config.toml
hidden_size = 160
num_key_value_heads = 5
hidden_act = "swiglu"
positions = "rope"
rope_theta = 10000.0
parallel_block = false
init_std_qkv = 0.0531
init_std_o = 0.0
learning_rate = 0.0021
lr_head = 0.00501
max_grad_norm = 0.5
warmup_steps = 251
decay_shape = "linear"
max_steps = 5875
Each number is 128 + 32 x the weight over its row's rms, rounded and kept within 0 to 255. Layers, rows and columns count from 0. Numbers have three digits each. The size before them is the row's rms in percent of the matrix's.

# k: layer 7 attention key, 160x160, rms 0.0617, rows 32-63, columns 0-159
# q: layer 7 attention query, 160x160, rms 0.0639, rows 33-63, columns 0-159
# v: layer 7 attention value, 160x160, rms 0.0575, rows 32-42, columns 0-159
# o: layer 7 attention output (transposed), 160x160, rms 0.0795, rows 32-42, columns 0-159
k32 091:135122159159148097124120125105161133144154095065134115129148099158151107093175159156121088148110141123169083200130161128093091077122132091116129113152120162097126126166128159134150056142114177100158146165100154102110153171156130168107161095140148097166137105169115179179140132150120094091179139080126108140084117134184123122088117111108114132122132091076109060214120145123099161188159075065145183112140151192144171229136174140129134157122118172167132112163096087102082171112155184
q33 110:165103104109061145146151138140114110096165155138155141106136167130152157166122084103141104144125177135135150047166175113068128164156150128105081097129088171128159136076108133152111132163174143187126124094128186174122164034143090110145144125141082116138190124135153129136156093082134128102117118207077135119165100148137070069084159140104155083104154114156160113151128115150134184159112133111125067110089127180182122093130075119164117176130033118120071138102160099151138131124105172
k33 127:123129201117142096148134218096143176105193104101149148084101097151166157130109149116125147152112107167169082113143144107097102142192182079099085153101117156119175105145132131191123123137114119165155162102092127197113090124136084116170165124175101069196135098140113214156112123108177067089150179125082140098120094157167152144113116104080120128076115091120139109173094143070076172152139126109158143078126137161147111188109165107140173157153122154105160120142161121100139170147149128
q34 141:135061181114095113172106142108114149086137127121181127137145130159182179146140088092121106129111138163150130070096196077046147150180161123122112100120051138067178104114105169157122095163173153116146142104064154166148179105119084093135172152125077101150194125136087146123165081126099104064162168141088138134142124154165073140067173123088083089087153122167155164142104160148109172143145094109129102141095125190157143181147132098134100169113087131113139142102143115139139147129159158
k34 087:117157096079078123180168162133191147170155101096128146099117109113143188129086147132121149176118162146107111144114138135144089187183208105110065133094129155144159135116109113233148149137105154212137178152126119141110117134144099140209143139200074106108134147110138160152125150136190136139129161142150139090132108151163155096114133127060120180082119076127112140178111093083118160137128124092128123087142172102108077147118163105100146147193150170163134124163127110113087146069108079
q35 060:137102135202193104143156105112162132144090114122161106184137094135091129093098110163116094038126136099123128180159114104150170097097162083137145145072114067125140101139048166125140092065151096103143126132145171086132155121148161126107129089145181189139131113132110127092135155132119157146095111138189127150104209100094144091132145160188148151154085172101107164139079143148174154059114096098149154175140122050155130110138091158088111094080129108081158095135089155079127132162151109
k35 268:119134154104110130175138200115131157116169105116170155113101141119182175164102110103106160154122136167160110090127153113089079164188170105118062134099103167119177104156120116197124125158136125182120173111110117169112102108143069124181179145154082060173186086139122190154127107118179076109145175161060166106124117150179109106092120127068107122062131075140129120162085110097078153131119117125149119081107154198111129182104140091146156154166087144112111108149179108126133153151108133
q36 085:158111120117147137117112079140099123149101100110163122137111133099125085094144119133142082108115116098136148211157108137152118072121122134189154151128157151114111153168172112081136084139112122113112124123144096132100156110138191146116133087067142102112101159117135138167120152185110138133118088057144069189116196092110131173174129119174147135120154154068080126168121100158136128108118137176095107181182144117101156133119151149018127081118169093063222138129063112132137067060104124
k36 092:148125152130130121112169113105114170216121138146140156079108144184118114139119090131124114101144136136120116117143199173120094148153161071117121075102115185046140085105081130160103112134153098159173181103108187123116144108134117126139177126103137142179155095128168151155124177118132122080182135174098126123148129088178088075133218136117097126099096062129178135156136131101109160184093086109150092096106112132128129138098177122229131176132088132124156141124145152057143176140187129
q37 144:119094139095071098189119135081117161104175166132154137140133104119164176158123102074121104114090164158121139092126180102074155176167176122144136117159045114115181123114139148155149116144158136148134148116073160128142152116125072088123185151136104111110176142143081114140151080120078089079183160154104166099127069159149094125060163130070116072103181110171150146130066144173118171145124105101117089114110133199107155190152125080164103179150086176137121158091158149128122138116145156
k37 097:147139166136179147128148175175103148141190132138119162102089109110150148140120122131119174146105111192129120081132136071123082163173154099093080147096121151140156122141108063163119131142146093205054187120095115164136087089161069117203186156156091060184155079160154124101134139110214105142133141165064153114116151126182122073120067146110101100111122087134140141149119103070101159132084174152145155083135148158106099154122116103159159163142140082103103141129182126133127152144118119
q38 066:106108125118105138151188170107195169171160136138125133127120104126095169122109104149111115148126156138171112129129119112119091115108174185149087160139084089174181160170159141150137118066072081127094142160122109110105156113180121141111115124080124150150088084113066132147036087045176130127082157194117151095089118119101180158124089118152161114097100129141107117109058149119132083111120078117210165092158121137049136189084137113114122133134109108135147147107159157063127134183142133
k38 171:121126128144152174077098058156106090156086138138112104155154141120072075093129155145158087101128114096086145176114116154154165095084058151147181106142159079129090177119111132070138128098129122067109103140147128079137114176122204140061075094099167188096103159098118073101133173149073158145105075090177120174140191116075131127165153117180142133178141155147099128098173137150178093123140126153108156166165106063138150087139139165130081094139153105151146137113094132131133107096128141
q39 236:128072156110085093191125155085134146115186122112139122123111116132156180158120081092140097133099164175161105077113176079067148167162185124126105119138063151105191107125127143168131113142144144152156154094087156175130173111134085106136184155153070097138177134148081133131159078124111097077182183159109160100127118153146094136065160120092098067093162105163143148136083155147110170154148087094148082124087138208127127194136141081148126156130076149120127152083160115106126140151153170
k39 066:123131075125126104148080134071113112005051135091184094209162182108142126158146129109117142080172107086166127154133089177135126119072070179157169138162167093128125119183127195076107100118142150076124081137155135119121167168103161143096086119121170172101119150112157152120100120102067139172131128119153115147129101138073107190147128129157133141140136182118120076103139110188148085119148098141105124149085063133111176100135098123111107113085124108110152126126110113136161091117087136
q40 093:145067143106164124126127100154151162178131099113141130079123096094140122129102117155138077195055151148126096090131099190158171152120120145145181099055155115131186149097101148120096195122096100142113148133134040128125165074107135130136099189065103139140111123094142094131119147095155129190155136103126089080142132175135082147126116146147173136105155175158138111146110147198123123146130143149164137049172115135083147124112197144181143095141199074197146102153131146165116132163123158
k40 092:107157129151136139152140142135103076123158143159137137140139158140132142144094117160146187099103142111089074132080146166116108155137093082053148110087127155137149113114070129207124105168190139120142161139133144148112164142162131082095157025174128118098099152181158126104140148096123169120078112151164108140092077149179143109119122136104116060133137135109108118179123137106085067082110140034111118107127184139131127139126145110154196124166126076114115195176149157064087140156073076
q41 085:075142153135088146129117161200090171112128077171115108164129157125153170135102166118152093072138077066134117090146078198143152118156146182133142105146160090080120110150184109126110188128140155112140130150080096148155165090117070125127145120144107192121135101119088184132146218081158111138129104084087154134166115159146066127132150141153200111065176143128147100121091083100140123141140162125122147048122135067083113134107110118088138087096142129134120095144133123097155181151079080
k41 090:103115107107133107115114119066160115135131157151116139096074115124063136206156112130131138142111156128173080128188170123076092138096107126090185169079069106167150163082130180161130114172104080149148188152164129132087071176119119140137135083108152144106071166100148131103126136180142187115112116140136117079080072094122123147103133095079111149144142087138107097123111151168061141126130099119176120154078087119062133160127144099113172098137096088116032087125135086168154134176150107
q42 094:039113133095150100098175063120080127139121210111110098131085130071075169194111131109085118134123136160104111160159139125158135128139129118101130136109130170159173138175158095149129162209135097102100105141080132140127143126161105102139135125151118200116129094131057100071120120119128121136145109071131092153148128073136121160113132082116160159106119117125081086172068154103153123114104117103058102165145122175083171126083090186135158157149078163108076192149134163103083120127068143
k42 091:149128181163165071173062148110102127045110120167131191156109103125141189087084165135157148094126171104089156136071184176133115074095098123087208112177132134138104131113155105104133124128129144142157106121171125156117106150134166178121109134131181110161110162093151119145104116150091113090055126129165098137131070137122140151136161122179129114129118132146108084090140155108099132140150165116210176114116068137121101180083117109100099101156189101112088146154163064166155102087169166
q43 087:209132151123150137094161071140147134148154131143116094139120145176161193184109133143135114169087100057099075157188119132126118198162145177090103130134150120167147087132129111122124153158195146084077158154114108124108154097107156116119154139141164095139138141183103104147213102129141181088132146135070223118115127136144102090133124075145166119177114122147120152084177194134082111108077098100162125166136140156146149080159179154134162151188132135163091098127132164109139105183148109
k43 090:103120108172151186088159112119126144128112142114092120148120049147126097135118185158115081174126105146173137159125117142134060092133091097117121085111171096084077143121135127129112064133128107189109055086134214110126170073092138107144112050133122140121125141153096139088083172165149102135134124109184121138171150132155135153160053126156119147145100174082117027160122139120165134169116174164078133053107112136125119151155142106099150178122125110085146164117099122136109099145194098
q44 085:133066131155214126129152130116102100124144122201063127101194167102128159089125164125140174116150065194106137133171161100136141134091109113114104159140189169140184087132103033118116149125129172142136196156162123153090142194139082115142099099120136153128139104217144054161100155139207114137146141098137158101185136151160141128099123122139157157112085112134116098176076081138084123102095070111150106123171125155108107107145117122148120121083147132091136140091112160119161104141121151
k44 087:171166089142043119116146149119182160189111141150119183115095110113138106111149100143138114097137163097098162077069101138139151089129073079138140125140087078125112091151149188110161100105060137104120062132170131112159108130131125176147121077141101126097091141085086125130123110177122177134099103130179096156098121155107173140119169144156102101159125148050116176146160186166157083081157143137161151142138097099182113072104168089116179096113097169154068122101172087115184119162143121
q45 089:131116134141138125081149150091108105160087088137123160116111132107104100128128097094162071151106120166122173098099142162123205145163152134028184164157128116104146108135070136120075118138108118187134130155118103098115110136157120068091158148122163133199137107167114068155144104112081113092179116156112167154173129149113179076153148127130197110199142161084135102165065125133145189132090123151094157146168102147139123124063187100134128107087068172094149184128127125156098113164089171
k45 087:175136092163163122077097166118109120152116121067122115124148181167181126095155115184151190146108149120143081140119110163085098116064104122193113123117171169133095096156140135114098099092102101156131138079142101125215130096138154152112094154133161090122113152123162183176118154122098121162091143097139010114104142143131110137130127153116148169109154106194163081074185127144149084114167123126181087111158104134135142138098139120145077134098160141125115065196095154153186134099176097
q46 088:124142169056094177159137054123089179104131113071112141164089162108139103099093145166100117141173191112100124134168153100133154166148162200110208122157142146140112158181159135130114179105162134128158137087096144151119115090109129174136111141124140108083184119143144137121079116119082122110172135094122205079070089163071122081125134178174122154114125140148113136125046125104143071107116138172145096137151112120140134122129117063161148074115120115088099094141126181179114128056093119
k46 092:107124125088154060149124146128143106103069110114126090084076092155119121099133127089100117115133079140146087151106103128149074144126127114149092137097136125141210121109121099147154122123138146125144103104175111109115202168138133102139153140123158105140103128123112118147131098109096161157129178148155051067194097113169136120138171104111149110133200139183125085138174219114102187097114131146095053127166187172097123134135152097105118168165136111116190144079157091128221108145205157
q47 085:137146121168109098058108138172139155135118058090086164105100111194209106110109179106153089151169112059096063105082131161140119129180108086086051135105118124104150098148147163168096115114090143124099180136172141125133119113109111144135118154133178121115084095156114184144162102118166128171142083123122194146144146105143134116165160100161098196143097187110129075121158103099101120137134142181154242102139097139102120166112151151118099124126172105135091170104127111140100147141144170
k47 083:139136214138119164156159151076126090117161182090129133083145174087070125137132129155117183170129130130104165096206071099127091151146106144134136126127164122106176143082099120119135076115169123189073146099112138139168161096103118083151124101084098115111151134088127156125164123126184125143102153141137113102064143170136153120128077133153146148182081038163103170147092121158115068161131153091168155142096176131164119096160054092157175126153142106127137115142088137180157144145134050
q48 086:084153116100118136212156110138127090161140151119135101106162172116107156155171138155113171146119164108112159125058090117090095134118115093098131127137121104117161140084151151116137166054141124086094133087141141104156119141147099189124164092157136154188106072166064160120154159095121126135095093143101147131185099083112110146130145113120038076107129157130109177215165107091105155143165121059120179152110098130166121121119120142156080143111051128180145191118162166154182117180116093
k48 083:171121151123070126109047121132136112105096109122160104135184082155154150069081116142193142111184085143174103138131162116143152165129127153130166147167173093132121135163078099113107098181079147146099126152154078111141119169070201093096093104083167144077113167113178092098082148158133110139179094115151120164057124120152105131095111124108138206101143131152121078066064124114152104142122162124096108125199161083112166105149159162164126120162156155133113112161167082105101098109108106
q49 092:135108114126132120135141098109093071120098114155101118171157160134107102141087113171129130143082129133113100142178088118092106140097106103140057095105161152197148180069125113137134122153086129149131096100086068163118137112158152142116090135121137076148135139133148137129180092077166112140082163097074147102109149149165111156139163090128141139208155137103114135191115083108160163151122163141167179164092201138110082107173021197139162087083112105129073123112121163173132101118200100
k49 092:117138140158090136120105184179164102176168113112122141107079128127199157177175135115114073135195108126177176138135145078123104117188104094112179106097157120109093149115153148111220170172189067188115123127169153107118139110117137143109166156084141131117151118137134182071055154079124157162145058136123146129159103094099103086162124114130069114072146141098109093125153154109089148140085111052176116091154091061145099088114134120148136150121144131107153130147090136117085144138144142
q50 085:140173131088154117137096162167125137145144156179186134142194101129175103158129159104178098080133152112139129116103117128166135154096121142156101090152124070067160090137148141085128123133154132150125173134104056128129102182214092167132123106175080096067115163131146133145055107088122144134186123130063101100134147118112115126135162193154059093120117132113148129151132147124099099102139075108123157164092041060136130153175112051120124116175134157187130096177114125094135133166123099
k50 087:131076067169111130149135065108145114152116139153081106143148106099108133109121106124124120095081180156065142117105169130109127121141178122097144116117138114181117140082071106130143190098143125092053095190189168153144122120103139123103108139127109136133115118105104092099139098160124160094110100113177089163148164092095099153110162105149199118125160161135162183093085144192164125092081127129051083114141164160125121117114138234159163157137119150128144094071081127175145110111061184
q51 079:134131180172160112162128082114150096141084130143114143123116156218127118089099124153123087161174117067052128156066123128136168098195164141167145124091130160100117145127140164123092148125101166118141104139171138076191169109123128106158175146168125110095136103150142083158131146133063112108105067123094122080050160094087119132184088125136150084094134138161142108197150179098109143098104123138216165109131055144134083093101109167110180104101147131130118156103105119097182153134147138
k51 088:171173095098179168127116204103107108120143104056142145146071151125125088161128173102085120171145103141151138142185129077179135217158075112077070120084140116108163116154070190128099108101158178151179155150082136131115165085101137080119081126137155115115117094141140120100183128071170129151061131156157144164112120128154097101083156154127135138126147124169115144101087105159107137196084118138127140119125153127101127151196135077128127124120134069073108121095154062119118134173139099
q52 086:122050107150093142092071130107147096161160112079225134174133100128118110145132126157144131175150115114126137132138152151093152113144131113102110103087125106135151186180145082099095077142150168113145150150200109119089152167109169091123138081134153123107189170105170128148087159140099070191080148146124119107134101133103170076087118135188131134124115161150103079157076148146132146113113108147189107156103100137128139151138123138099071149158201164069094156126139107118077086057091056
k52 082:131152147156119128140166138123096127082084133120067112136135153147157119120152135132110119108141099128096086110145111121176135177126154112136099160110102154098123098115103107109196127137178163112151070153134121107109162137163110156164071148152173147174135110161086116092131100109120148073112159149106074192097180127128142105165180178033084116074062082187174126128163053154195090089126049100121161084178118118115164094154088148166139139136077142103137081114097132127140122188169139
q53 081:088111088138169101143107061150120118111107123166132110114137102131155168159149107124149118166101205081198130121116135114064172182085105204115113117104147116100144140144136153087080136108125119092120155118078084143125177098083102141089183141088145104127098164091165131136190145191112091139156142064167141109148110149133169087167101105135157198090095162147134159038107096092153164104107138159130131101158145185137183107140163171088120108106160188113162188102166125118118157111132130
k53 086:128172173079147095181117120069125144130205114085101170141163160139114086138123121115153125144163126124060132131098099160149088083123176093147149134101081109143056122162108089168087101139081153123119090119118127089159121095153112092118129139155184106125117094156155179109114160125145125154232094129180084111095116130087151141109140078121117134141186088109187063140139123088170158100142092115068081140121155105123125152178124124062085090114065132152179112140103117147183082146099111
q54 084:139125185140115147157126083103111166137056129192055134077089071167134121158114142191139141124158152101112152115151111124164088076162147126151155160136188126109117118186155152135132084092111155123082136179142103167131134096098083057155103122107145154134091069142121122154122148115078158143108151150089112150169070159099138157106117131082145092170132117095142147219123163092160146132149097139128170128139119134145176149199045164094094080094100127129138085158098164117108060166141133
k54 084:180116141137099128123090132174089161097205088120146109158120168157103106107090154104149127174181139091184089173168108112164095190115097114180104083125108146157136136084164076146140100134128015143135192102099128109125131130129143139096144088178071100163180214124125171125159143190144115099108108125133160103131103100140136101135154106139138187122146123121132099089094115142051138192133129124167137119141026116107112119125161134135141128138121148101108170145124078120157134166082166
q55 078:149078149104098072102123099075112138115149127110123107089101133101138151090088077135127107111096152131138106114127075150113157172163148208155095108146162082082141100131161116160108121077187173125111100134082123155187090098101079107132152136154105122085143148106093085080120127166186120115079052107090132181114123147135122118139128122154071072144166158087153091107126093181155123118127062182067127125119123125068193096104128097099132110066157161134123119146156075056154090104090108
k55 078:111100120131151131147121087167109159147089160149098109155142127129127125140208116138113122127154126152164187082158129078136142085112137102148178165091087165115126089178098095043124197134104142116154123121166131121098097127140192171089031086131171080131113115082126200159135136093102156132172131129220137115132132131133136106122132140125210100110103167083156096149182166149118142101066095126161132105135105156101104145126184128097135123147118126119137107042112162172192106123103166
q56 091:082098119113116119154103088108133142126163129175148122120185095037160143195151119106127159104137126124171146090172147095154134117179128174162171160099100120157113119146167124157151097082118092180118070185109145167111156156070113113139161105091126106121098176131119096158140139126133119109126105126121153098165120163095119125058115189166200154169161105099130159109115147150131108077155154134090047136190122141138132103208095168110111136092127129121196118108081160140143039115077164
k56 085:147130160117148125144062146080104156169068169105076106150154167160143100077108094124147076083097154147119122183086176110127098118086178067118112186137103105082179116138217142111098145119202081104173137109104144121098112084139120172107097138142138125154145070100115137097093162155060133129194127141165108178109177121177151091148157067116143077128112172135113095165120135150157100140125085103133136122088070121077151142136184085136104140150111150149140151127161142134157192125153151
q57 086:152109164127097055168153172133083146087137085130110177116119103195087121119116087112113078163190075082128094162146073095142164101165089150144143116157154098117149143118125139143126153062163156135118114142090119135103110163102115111139131204102128143188156162148088143092165141139119100139132153110167110099138101110114176125180194113111029098150181119174135147096174180135152166113125134098120120122136137163103110162104102140103137085088137077165162049098193159103172166099131092
k57 092:079155144120191255160088103189217087125086092109149106133120130118087124144181170133166112119127135087116108126126122124146100111116091118162152097135100166120116128133089086106104103145141136091114104128163123086121126113129114092157100147100135104078142106085099135131126169166158125143091116107152141058114126173160148093076150117172222129132155178080133202103133169124144146145132067105150135111139107089126145113126173185090056115077113133115092175100092159122171122141119142
q58 086:156122105117169129098138130122134136133079067122112077190207183163126148157144082060135115069165172163097118106166176107107149167157084091104169080092135096133143151072145161132131172073152119130152105104195138148129131140060150138127090114087140174154122117168118114112151106145098113131142165105121152064107077126172095194143162125103128111140184165115159081127131158115153102098182141076074071142148176110154073084111111110085138121177116145169137143106073118171123136132108096
k58 091:095108097114127148136164139129125175104151131195126080111115153113185146178171141119172165052115125119134114124116106150122137120132180128168161164090129110147163125152143107140086148188104082175135164085117133111114173120092135198182139116104112131119094154130123107141115122143145055106107178223121101170131112093160086160131088185121131150065098135080122011147164145172097137118140127131162158124115093203096133110148157069116094148109171184091103118176123132138124104105151173
q59 090:173142065154140188062089174102141108108136119063131142119201137145128099083101141118153173154106155145125129126119111128109117129149071188111172119118113096091104098132151205137156151119129136132168126197175117135055141042185081143171139112132099097151135121091104142172144120098142169105172160121101166116167101167111121138123148140102106148185107079151139095153113116093041136106110138159198124149123112056142126094129161121156127061164105131157078072149105135123123129154166093
k59 091:067120089112049131130159092127179133144157089196150112160054148095139154189105138111163121151102156137076158150148153122163112117104120173149082096093154172117119141052156185092158110053148090089095171110171179143172138192140148065125083101101107156083119127144135133121117119104125111115103163080198092183134135078096062133130059108117093133122143162140097128132139152154133116149133149127112172145150156131167112109131132210196158178118104138118113108142118123123141151142143105
q60 080:128144165128107092117067084185073106170138070132161111185159061168142084075101130136147086105118149133123142079169156105132148129088103113150134052138119139108170131144129164131115142105141147116153133141102174194112093117131122171126135170153201090137108146079154068075097105095156126141130176077094083174165085135088129085148088120153135118108173151111156147060106085095154126134103065148155213151069117177130155118095162161112129126119140120156134074127118108070105157152150121
k60 085:111088172134196164121156124129148113063135156083093128128073117089138136155143175149133089138202113138157162119119141115108086135145177108072126176101126165162079102125130087107160104099088146106047135129116128107118098126156150081115121133108152155132168173112135166123138088181067142125100126148140127095130158087135165158144173152160142096153112111112123168180187109147115111105147135200022136147142168140108075150137105163067099141144116113094111163176074104204155062096103127
q61 079:105106188172123126128147194093123111136135113075141143133079175119048143150127169162117123133106148102172135174123131138113121186144060130173122166151179148137106084077108063122150128196136160167131119128108160130118122094084138151139126112127162113130131114149185135115161127104106142155137145175168197130140124127126131097093186028130130117105094064101137114114178149116118092114184124115133161152107115125136194170084192107057097100112110143112082158148127036102092104143172110
k61 088:095116078135159145202173147140141168076146126156143157145120082132103063104123110189105145149154090089151097168169095118104132179157109152125124154177150118070067108157154053116123095134164096147122128104100158101127081127127093154090101161142156162119119150176175131092154090154158155143144160091117160121181125151100183143115039178150119162120152203161130112086126142140112115119107161177125136113092137117056101125127124167138167128126135119118201110119136153136172075162100036
q62 082:095161160125118152144149145095148141077116130091168104068119168105139160142119135132069144240127104133139084109170140140155156106142137102148089212087137116123117125121120093108127154161092104129096066147123121106165133117166123120134176079162158092104166079157133114093143128138111131100103144089102142108133147117149202176125145113156178157133077126116155122171118076211146157148055139089105055144123172121148172146122156119060104131151191129080185092194137120130072114118104131
k62 093:157084151100175138105129108167093128136128122087099187152193087144099075147166096119105073127101135051087113158177113074118182093172134143106171051134147124078079119142194159113170119141088145116206136172156134137153128169103149118118074139112100104183155147156168166090178156120140100112144128117145107115076154163133127118161128083164113069095204149097157171114180087067129123106110110144107094083089135138139102114118129145138138113110108130173141199162144105148148125165134151
q63 080:173084179137183143125142154160165087090136145211158149078151164129135100120115149111091168156114091183124117180176145102155108156152146045100148165131095176126143157160079125123147175117102090090093126042098124110099109136130113134129155143155110100162126059128129181068106169146141143127126125099137104130158158108098146096172090054156132114100067137113185066136110094116116095192095119099158122162104092157119158103142147076138136142087124143128154153194079148095137084169139148
k63 084:094171056120154130157109091127113108165114098111064155172149167111086121149172134173081057112131152121170134138119130133125126089123101155170108113137208114115125122075064142120178110113131118118141101153140159162157104121153121133155119131071088137112078134179140094166143111133133147135170089132121188124143135147169164171124120099144175146124174145097105135093198118125116097082161160233110138148174172109116172093107117204140136127149157150144073108090167041108112150087154078
v32 128:092174136107118166148090083127094133133117070114085124144092043117138098166132140129067115123093105159171102114130094150175146096155149133147102194111135076153127150080159149143138100164129174121195099157175097181104078121079105102094149191154138105132171164113063121109111129100145117079073149121129108138152121155146130119098059136108070132102175113085102141133140075172168093118136164184084158107182090150116115120078117127156130119138138071105112099070137130164102214151156144
o32 131:144105106090119168150123104138136099165159123085064103119119048148189127149148167188150122123156153103207130093146107102138163096124113108161150086138172112126120162117122096109129127139110145134131106122090092163140123092191188126116178137069123167133182112153115034219146130173115080163164071114158153101145144134121182129132122112118074146102192139102111125066127066157156138179121132151109073164106158097121133150171105138104103119108177142132163112095145153209085147117125145
v33 125:143166139114178091147126127143126062162146109104123157094110123111100152074123167114154105150155175097133126107159121131137127143141169118172074212108161132130119133148125156100171176122153085153157191181150133123156129131106139123113141173143109133091078096093104139144121165153131149123066132129124150041079094104133169131161147132052195156151115161167069116156151133107094173041114139122145122102166106162097207139144146187082098112168126204123123093136104080156143177117120070
o33 136:115190137093175096107079118108128094156150137077093099095110125113139136062147124136177125140111165101143083108084134180128127187116054101128155140138099095123118128084171159121090162110123074091123177130138134115197106116111119217091071083099168093119106151127116124149136113156119135182096113167182140103105102153119109114145108163154146161103177166175166152101138121120137069126145120136089171151159071165141139242144141159178042105132138139143115110077136119143157153158132091
v34 118:136110140136087174112101132091111131111103131144155142096136206142139130142151158157095198085134113160138094123107109071080103172113124093105159201129151096028144116149082150144103119100107151139146118160150182107132109163190075145119128134110147120158106123159139140130117139153140116142167106148124103113173163104165142134134138099071109063115108146163192103065160195148177079146117026105121079117111118088195122154199180144113073150077089158124144136128113128097106142147129099
o34 117:091093127182114139160135147110130110093138173128203166080143199153086111119162119133128126106113061144165165069140135119068063060125147164148113162106096146136144132134133126161143153129167157128146101177062132142104164158076120163120096087129144138115160098150153173102102160119136147064138177115095122133105117138097189110096198056160073088144087110139096138128084103092135069082143131115146124087081111141144132096138102142087169100108121155083119120121095177079191093126109188
v35 117:132150133120087139135162105153122124109123091127151152114146101112099173090163139144105161129087147137141066185147126119145106142125146177175100112074150150095139086091144115133118129134050173145157076117198067149200185151097100117095121128107116106154133129171091103127113134107167167038104129113154172125160091141136089099116102070140102180123184076173114113072097113132182105159156139123133080121153155184150137078096131124096161106107094097034170160108082155185170133117113145
o35 114:130149123166119124124067057105164110106093100073117148102118110157171181107151138120143106132106076079108138081108148030142148120129141111128133095136180128144158171178136128061100140152116180128126148089127167102182125078189141105138154116136184110102151115150106061105108115136146141155143073125132139109098155085098139143153135079133112151149176135095078140088141081144175172108109067166098090155108173158083169077213092138098133131142138116125182112109076140202131140110144170
v36 107:054130199142136202150210167135146126140115090139119083124141111129165133086187143148080095150124129110140122161117119176126099156157118137097113078117179149097166053129155146125102096101169175125102113110107157133192084185154106164113153076124192110113086067154104138115099193177149116131159117130143085150131155108152110139189135120096085117118131087110204103072136196090134120180175115154117134092070157092146132139145134113127160114068081135154142114162128151106106133098142133
o36 103:073129084184133123193158113178160140120125166165177162124167171123137103147175113127022162167163076201103131075112139088097105116091179170118094171082085109147134096145141157138188135118161186156127132143111101141159153155110089135083150138099101121100120113181173137063158164150108169109089159113091116126115173088059103163153156062127083124144167113140119146122131144163118119124073144094123136073102137105175086107127099080100138106105108138110124127177072147137141133137105152
v37 122:145109113068131097131053148102155107210186166200117120207133197133133138124185137056141142071161093168103172099102110064098127129124108114133163101090096110145191210154121109071144186115150109142135155167169127144134133109156152113158135162137150134092103118109124101147134160159078103123156057182131159083069117141078118174104136139190137125121171139132125115118095156098127116137145158122119116122145098125135108123187119105140076129115093139156090139136171085148093079085113127
o37 118:130098126094103085098149142103176165124083107164131080113143121107071097102118123151163148146145119138161117194137163157108116176095049150130125121176162126127165132163065138135076103099154118073150105161157127094054123124078156087181055117164133163149091128097111070143139150117113123147188147138176169160148103196158102098103149156115171095139042106117158091156105158113051095131203106165155139114129086120124104123115156152168136113099122160117100144127193128074130092121113150
v38 134:101149126115158109170054127147170222131176114091054139191150123094107145169114184149182086158120122060114167154132110130139156149177195121136087162191131160117100049130095094106137189153074125139214117136113110131175143129110127095144100162113141145099142135114155157067168108125087142166096157140096141111131147101107134149124132134133143171148123150118109164113119089156126152078095091155184177120173125116107131145061092141154179100122132101147098121164155063156153131114141115
o38 134:125186141112171107126127133095122150189132133218104111162135092145157142101160129123119061155124188067104124134124090154175132161113160097139115123137112114102152110078169158129039115133081094149157091086155125098143145108156100124119128161076141130138146169144106130100132070131126084187159113163129140091135074125140148125166132192146184139110187124187089113109127100136140148175163080080126110140192105139110156181111136116192113127168126144174065127173116059215121142124119102
v39 113:125091150099167149090139069169192136134163095111120170132192131121118133190122177111145103145090121138143185114135108106084091146114110154068183160145134118142179120145107089113089093124105116144112130146123125176113163121115125139163196140135130143159084148084101139170141175183062123176151115164162095089109173115159091164152182057135145098122137094166154142126119185106099126118129062183077184147127125063134161131140110120089100111186110126117091174159126145157061100089067158
o39 120:157134113139068155140145205145145132104179040212169150100090111124038078127127192145130136180153098167136048140136140165139095132119145160113120182168147129156201077149092121134139111121129147109124101145113124106111132173034140093144115113141139143110058183174165096152135172105113099143138127127144100124128130128123141121146197161138100087110086111174100094091095154159108090122116106159121191122117065119136091157124125124156113078130082080166097138129143129107169127125112119
v40 120:102062139098126097144108139162090080107131116130054116155147064150118118160136081167156081131150164104102118141081148135100152127127087133118111179133111098132118112145168046125081131103113126090085099105148167145061108138104133113111141123119113128141158126043150044047080137113113114115127103097124064072154146148105061136121169142161147157107135141139168144136133086181088175104095086153092135094162125111094176175118089113103100179150118127159139154167140157137197154092196138
o40 124:118128057048087156063127175119101134167149135106153088104142120144097057151218167145205133117187138127116066092124133101142153111097174116145106173129147177121145094152170124128077066144086129124057153060151100177101107129117121120140150145141094121159135079070119106147140123121155050064141163105122141108121115101135101115156146156080171135124107147154155129081088100182095138151054101142109146093123149134131106093131161156118131139121124125146134140101182095131087162096148092
v41 121:097116120152134082077090112117167135143158179174090092173102126094147093176143082090148158167084117146108209141145169144135111139120090068078166077187095100126163146162114132170110119076148163106121085066112153138115164113151079134146141114131136173136152207139150147190143169136147101116159163166150147174170125140156088136080220163109108066184128092068153099125150171113146101124143088164105150103084116131125142119132127145130106106079120165158152152151107147128153067124120170
o41 120:113112099160129172164161155130124152093124093209115130179137179191071128151131200097097109157161091178111146173197166134131120134160180168123141134112099175132138115130049137152168132170164136174141093135121159112080121126075132081154127108149081160155161142118186177077152143140096153085154123147129101159160143121153092139126178103151134084142076139129120092136103189131114122131115159110135187110104123147189106066035151133102169135109084122100172136164094101125131122085095151
v42 116:098135214102123176140158093221144143146127160091142144062072080195139132117191101171117116115077146136165132142108186140105148158123126118135146133149143155095079080130120164167071119155131150120183098115078140135143077135087098118093096092107140135129136104164087158096078119098110114215148125102137117162138108105129153083125078157077117118112134098157161064124124110106142160107189128084113089110132139107152134088140123168111153168103067186081142149064097140108185154125132135
o42 111:110140133173151127135096141180151106125128166173160201105120195117172157143154111091099175109111084151105154065077143097095165099126160106154129126097074149088118135117181108134163149187096155154094116115076147163193102084158138148091172110081154116112132095165145194055145158116136140112078094108102067129098148056048133151124140094157116106111117164133106174139123086150174127121053123080108104140104146142146159123111096121080133121101123118084126145124053126170138152135113177